From a checkpoint of a small transformer trained on Wikipedia.
Size: 8 layers, width 320, 5 heads of 64, MLP 1280 GELU, vocabulary 32768, 20.7M parameters.
Architecture: LayerNorm before each block, learned positions, biases, tied embeddings.
Training: a variant of SOAP for these matrices, 4671 steps.
Each number is 500 + 50 x the weight over its row's rms, rounded and kept within 0 to 999. Layers, rows and columns count from 0. Numbers have three digits each. The size before them is the row's rms in percent of the matrix's.

# layer 5 MLP down (transposed), 1280x320, rms 0.0398, rows 551-591, columns 160-239
094:518441500547448552518584503444505546536469541508542610458462621488546437488390486462561432442439527476416483530484456429583518434443525540517545421495540545461472556467473503445547492497455444548552508492542475442471445533480541456504585496
102:510480456527419570507400509529416631580477471478528434492497456539487520540447554527480435581524470510499475508420461461379474495417521473471472494505434525590401511483547550543540459450514516522544528497585578480533468542530603567519452469
100:548498523491521502519424518495400478458425475536466475467537490489559484631560473526516563443428540494488464501526663476599390541435571489527446460462461458504503533480480480570521427482507567527569587538497414538521655537486574466543550505
097:548606540447562478458506592384568460473487530475594476578494497388555537438441488438534475485511404477522514575510530593592512477460423459575498519537501502397495542499527608435555511443545490472602577460456495537446538529509592436496529518
102:445403515539571488523476430471451426500547487526533486443507501580506548507537470541475437481492584465515485502499441479423515530552490580534431529444502528451560497454514508566521547491425522433451495447492486497600551582513494509484457555
094:536472583404452481459545518412519505445522541428584523544490574517557576555539472545479479526527446541493460507544534496458409558476463496543548552551492603464574481523542467505491400563450487526540495442457538573464466430559491480560415499
124:389538480515460535495535519503545455464415543556554414431369548520597487635569527509574493507550576453529487561482584526438474470473509508468510535510515422484530459444521465529474505472490597537469517516434524496511450554515570483385453526
089:549491513537442479469447528496455489525450468450557554455515448548584496479521552528650507452603432530512557415541525431429479505471475393446495497470511501553556535526565441582569375535440587533478509442456548588480467449464417476528506463
097:467516480508456530506553555575431464490451464503535532512472640414506545478486436552472507457447579520478458420485482441443459484537480542583533478525466533460590407518610534438506521546427503488598441417549456444545519592560607426568492478
100:491499515571485490507588494536484425534464494509520638502449586500504603556593510422531543492515514478479435596488477519598539414480502518429535504525412420525367543507467426497431465510433387365488476586566500458420550443453523578554528474
108:500501448486423570437476474552528482474545396439379505488506530510495529502486470486508483417560496596452560496577446554473397531598604502548500489578550530562611415552465483491533438446432449559507499519491498487500485460523504482497501539
099:524543517432452526525498508590453533526424601518536591508580495566565568471594485566528486506538571474493478444487483480597582465470583517450503557432523451452530528463478448440497470518483480528628532503554531576493474506526581552482504410
088:450445525473501501546535434445476407472477402474485468412592487457519431535553512478458472530406467479418481465399485530433506523480557514487457504546504533435534534513586567578420479531614520494503519447433500484584463527517466460534519512
102:471465479384486475456472489501426420481422486524514517562550477502495553523470555576526428508450532484461498502512364517454498433520530527453504508506515471504566517476507451497537431510513605526479516369632523428507550554555503526520491554
090:503504460532407479537481528496537439507562500526513499535480541602510405505548449467593569530579467442551551458524517419517480495430488472452466416568403412526547532541477450492435473508579388451503472562524569582563469494487545541543435514
099:504510481576489498535493446528644449519479532503489557506455380536472440527529508464575435554516529418541426444440491543415437483431558468499454464465499524549506490430446573528436454589539452555497507450528446463440508457450475485415431455
098:520461538469499568490535439546454399449487614501452500429444493462477536386509347533578587542520571533487485483423540466489463414541477471432541506474579617507505514539567552558511593464477398517459560509457473377505504539432452536444550472
103:436464418564600421485555573495437489492491397599429548439437416439582522470440493505432553434457512487512555525433524461424508491479533394508458543445448529447510455471474605448502480498520577492510471505544461542502446598456448476497406521
104:451536502532487494469589456500499600527505571467423471422482551465563473616543510466512594537537521563486482444466521518535524570572516450476477455485425465425436524541481414591510455488484527518528479546484540425511484530412441475424590510
113:547536475486491508518469509485506409398458505476507479476479441465523466519568364485528543502522450574402526504435414548512333525516547516575565470502543589484512440456469548506457529482493565447439371539550408517488579533604487503436591404
099:487432495528389494422486442437517623467583570415468576514496417512474514474506491512431520523464457502491519477425398454570544503437474498510457514495581526553520513498493416502484544573585466546465534555446545467551495522543471520577515477
101:454543435558462460454483493499521495465539452524505592554499455528493502531444511468509443527461546578436472531528538502536519452535591495508561567457473598497424473527518487421538491480426612478552603515520526482440386455542510424493403544
090:602486476429467509502522399419490518445553495474548506395473483600480476532490492490471489502537388480511486443596392476477523552503498532565437420466606515471533558511586410458453515557497570436492500474428569515539456521428504489487544514
097:487521486476511484495562516534407509435560417476463508551516549534497442505466527510436503539494475526456537508528397516549509581501590430457465541518530616529474569472422517439468444398582442502496544458472520495424521548522486536497496427
101:540475460472497507531416472451569553545576473496551480551435463473482535496455547453450512577489503461512456448347558477474425555527447553503548360542524510454413509457501429480468498481412588570497492504525554467493498444550525455484595543
099:520455536460493517515543457544541504544505494565569388404525556525509488442596552548507536573524429534551553519618543434461448490538504492516475578454428493341451446552502490475636426494456434560577530578513501542513411561445472495501471496
097:491599495696483422491505420529515488555537595497499410547541516500465469550520524508511513416428533487478540521550442478483521481508500515435474491511569602452555546462482465516523488514511493536418500529408469443554574500492469550395673518
105:400492431518496424480486492466523507401462449538533477561528457416445514496474496467546514457554460561457485521463431494490515543502506411497511550484536534546504470422487561514445559465513541454468437517447395546545525478573512489468515541
108:453488554488592571482507551462455503526437556543494522546423496416561518403474497504486527461573558466516487468481457562529491494349508483494526537561502504496553501483534487388440487497467336450447533491537479565534517555570469489507483486
098:602498507496473446610518545463447421580571484594463469488437469462378487532498529555430515408451551496509439512506458391512507460455398550569498499488462483515553514529411521509473512513474432510519567513442504520442534571469548385505483491
090:451471467487421441505428657543466448451568468409611480461516511487531433576572513456502579549511560580510580529595631475538479563440456465445509477424493467484499460499445552477485478510529420595453555476564504506550457575466581510567470436
100:469537444535521601514496579502494552543520537506516469482463579508502525542447389425445436525466522529602499546435418556619522532535494500507484493514410546531526524408483498549552488479473539467576448449507432425564470521569443509497434456
091:533492504438551456539586515565542556424504440517517458450536497474639470458514555611603481428508418455469589513580493500422463531512542537533536416517594551485473487472560458512481513486556462470530527447543472440440566511474561514476438500
103:483374494521428498491492542466515450502444492534485465533498475524508546580475510453524578608502508503553526395526488430444445514511484508493580531576455502391587538440519491534505497442491480530600555567479504527547502608496456487528536376
095:415499504508484502501528504494518509625572483490545538492487487473490431479438436428587529460583552504485492526491476548499563510373570574542526550464435529472504494511576470612487487507527445500530525482508464467496554481509457485474548416
101:458480409451450392523390509453433523462513529426544506532555453522504360546527495469450493461512410521478509599500528541497501529507488486513434365540490570528548602483515536498476458368530530513481474479565576505510441497470435579478545501
101:484485461438524507526498545501516464509481418475432497517480565557546565502481540485475410595461530507442492517430563522517497554448494453523573596406410490517622504491525665468490471551518513396538514529482496541510478513523563441573554486
108:421499528407519479507446376490434434474607435530476428460481479461479472486454466503555497457519488486521542460557496422440445542622481621478444550466508448434531533582515548558691558527519512461434453460500433544527502422559411489570373497
102:505463615590414540518496450501599438521509486540555480439560572492523480490490515508516501518526482433590519422426490554498624481517470560534520591539388460434510419539604490483438539463561474463553465465578445550453504563564617460526548414
100:457579521669611491573418384550458535497434508580543458591499537485504503507427612501513430485456525428484548485440532473464504457562613461581496409540428513532539509427483471470489508537516488485521477426379524521501551484462483516443599465
110:437580538455541530493554391480582526578498514530557494545497529554512546467512429532514507499446542457483448630517469426479552351532488445509562620535532494503468557505472432449483493513474469523480562492547514485547564529542462432598481497
# layer 5 MLP up, 1280x320, rms 0.0398, rows 552-591, columns 160-239
096:454486412480495539519520560521570452514401538491468519558562502532464450459478565595514518607511494447524573504392507490508471511609413607610480577495544466501563515533439536454569582422476538511519490494525522599526556599605528561435498470
094:532439519445519420487482520420487589504482506472430470553536540451534541471414561506535613484578486423429535430486532400507574528515555427606480492480508537505476457501476441464488593490503515548437532532511484442490504472388517483518486485
093:554479448565422549511403498586403522546395460476512529584450465542551537495434416502514411504545583398585509543466557522505618463471500589595530545469422438439495522466545405529496524428481510535472517550541458486548425472542482482530482478
097:602500532512416469509537497467491491428444563541540404571435466496405464572528436551536507523537503516487489450469539480557549459438536463508492485500487566506410477444471563561503434469382526525466497553564496537407514480500509545494510396
099:521476440464479521419551533523556416522505465462400525402455516392615558440517537460539606509629473492499497472528536523547514484460410479455459516481623455512526454616469535573465545456479415594484403459632457427474484536467503499524519533
146:415521511437467463479460610449473445521425483589557470467403514523458440466614473561534459521622520493522462478536464517463482469443430453417450554505532391508518493511504531548445485527487487526555497528527553496581429470523587426433455508
102:513490455497429493503516563528509478447596541408435461448533482421497445439524449470514490507418464504479559350543462475497468439522576543524497585486553543489519514446479459392400454550418490541545560436499562520513586534464572509496453501
087:562444494481473469500411552465563504517548562446488436524588443547551463547496500573524519499581432550487463499484503463578556649508488499516503502468557505411454523401528456438499522489587540560491516502541459508512496445462421498466422483
090:492522574551531512488481566472534451597520464473500480415585518527546490495568474566506484556453604512473476515462500510442536524525511435491492429556526386490457459528448501533578387549569555419425507517523499506510500508531493547533517474
099:532510461556558487396495541454516499524502539556494488587493548404521471480443422523479502510512496446414412448521466569441511535552523555548498485495495484402544417484516432470525411498533429436533505510508467461560517389498582543509424552
095:501463512414564425412539565560463431454456474470587569509522477433552344562408490551509495478426398502535490413510491559473538613486439552520463383563515433457586464517525537476418463479399517485517396376452532521583559586480517531474522578
079:481512501460491490465470649548549644450520586587535510527442493472505522573510399594554557521521489470488528562545388540481435531482536420479521519405524498400436458460481433422490511489513535512476553497635455386494558549543453554503520578
105:518700506562474472511517478449480440530584486475482481509623523475505426413528424475471483479489479520481485445530467488528558494566442570485431549497516495452527478495471418513533457467476470511499516500525478431476492584455438438519512588
096:490552530599604425487463528549405474456508506454542492545507551493547458486517597484433479492529524522581469525449565488488462519527438489476493533476535523440574538544492587482528508600475594474551518475474515451527451546479495545523442445
092:487468481510535498445540562541465514537446477552538489507525514434540614519507551524445481402486461543463610359605557557531485566558544511456498517506504516508607498436485469524492517547461523460514533485464451432432520462518459486552403538
095:495442551441519531550640352456439455554531428452453437506500527530470472421505489499511507471454448544486550570526509459543453530488550462481534475579497529559644522570505495484521467405507506466551473424511556551471499460532520449517464531
100:483476554495532518454505448568516475422471516570535476495577549545467494553518573477584511510463571576396384499468455468438525455450485379455523476557571513508446528452473475497548586557407481472600588482496492505504473509530577499495514440
095:551494552543539510493518458532427531571445559500529488537615522518486450511545558472540507509502562455446477598518435450517440514386507426439515522499497502545491505456507505389544508469549500524513524592486528532493568487516461515371434486
137:481474540496434515566492493466562443474426481557499492540484512494453534525519501492500550532555464523458433567485481458530515475584428480513570565500577612429583434506582482515469552466441472441433459499562531534520504575554486457540538519
104:579529370492494537522488492486458527571495547575546526575491501497527422513443399486486503501472408524554548518444489463514511576600477470422611517513521550442565499560450491517513490534458421491406441540462396491598579503519485525588486499
098:489440572488516466523470541484418553574505539667575465428460543532572470437487533507447424501500430542450569466462437539502527572453486424573425578521527445456506484485543486480444495531431535455464542541419587523450516457404536479532483490
091:467462511487538540527499586517525552554475497509495455489534460522550559466490467524451557494462478565470630487449564530555500529486466520524615589486569442488545436526520546466537493506595482488549519505548508606562625543518512475562542604
108:531546490482499538492508403519459408570490440394387480598569573504468507491574546518459542545468472410538523406469498513481494573569508500523566530572519499473472481485436522471471499541524506497571508483595527504534562402599465393519541466
096:550503465519555502497459535524462555521478450446432531493460548532422452466604478469439433418427525500454433437476553476454431562469422511562565516523410587510501495417567426527517446494459511546503463504475518500510464551557530490501619386
098:445530535511545569509548508482447517493437520406450537606428495587498432584547438413530547479474494460493538485442425593463532416549413508447516495587563524586581481549561545498451562545559531521489458541423614423540507472563453507495497550
097:539559509444513485566446477462361538562477436432534571567570516481426555478408614398557548533432425532534511440451526496498515541538504455541493502532516483474521430470437534550573495469516506483403569505535507468548528492509535564437517547
111:415471382489394479488505466517554452563441458582519555582540448479460574510459494556527498480511490510484564500503420508494502556574411469530560544470498532419444531522506528641501518446552511455456463504521462513460554607528494462558504587
107:417495492539568442534550460471511475482444466588442471590500478538400421492486559545401610444586578434532423518565416566488579451471498474475392499529454487501536498520509498441502507452576471530493495485510498470434522528494484546476473481
093:429558495539612484479457520542444472451452458450538533561506535474604509433552552411523585641567443498491511508449553566487480528515575546536527450517597518451506472413533482477481476511533537486510489520477454425479582475498537576474516502
089:478457617591435384578472586463478560469458480518387500422456443477505520414499450438400403483453498481531503464453513506515553499513460534471423512520466523514500477498441515500549467542570564540572458567456545497471509543486591492491505507
105:570405492573488433467484475450564472470622471476484512551445522375501423532524423454538434532476522478528437591518440486509569464552521517447505467510557525477578480548521578507569381464545486482509485540468439558615583530489504530447534421
092:499520525507515586462396539543473414532429492508481582485412457497440533520494526447467436497613526505421565454433474524571481531576513406451488542442462454566484498494512508577529457538460545486518473596537525562535495550541547449530562538
097:494468457554560558558433434526490470551503489557574412459474556552526508445492471511601460514499482478520509524552456462449520540504402504454431550406531487434487512422452579483556433460519548517426440495504572520546564412512469520438531502
096:508483501473520518487442540495553558440472502455532517496547533558485577529500578487604544625428477450547505557558514469476498571517516494507447494539552524487505520528468566479452476537559561414555452486436509520565501581478542448492586538
108:496434485549542471440454454489576479512511454501482541523544506446550640471583546542554557481547544422427535467511482497469556617513378482496506538614504484500498507451635545470546555418474498577408466421527473543507528488559575503429527471
104:548569500566573506422449549479518417500573449443491509442611573541458404478516478505431530623560554504594480470553557489517474551536453458600509493455503506494525534516451542476459553556534481489517518424476477416464516572617540463479479451
107:447485470501446492473418485475431586562579450491500482460386448496514492501426519558452508444478453486517512539490508453521462545547430536580446463515480496550465456542515453553516614505484521425483470531486550463488512511532461521586419449
110:434502445559492479484492547487485551584551487504518505514581582488582529527474433563492482487500545469572466490550373481482550546603525547468519593412435563406445464474532471511436534470550569510530510629546496540546612495531523522485474507
096:567504541476422527531499525518564492480481452435400498437445590519421478533494422493528564481451463454540462418511509467494466568536544459567421478453593578538474520476458543474481489500548529497452526576512473487530531474571403468557567546
109:483553412556498518537490552481450495514466544584527438478460504432568569403445523447514598458472429471500539571616414454528533462511323553466487512561564598426471481508461461533475501470451514501460524590426535524496496399490473631414458466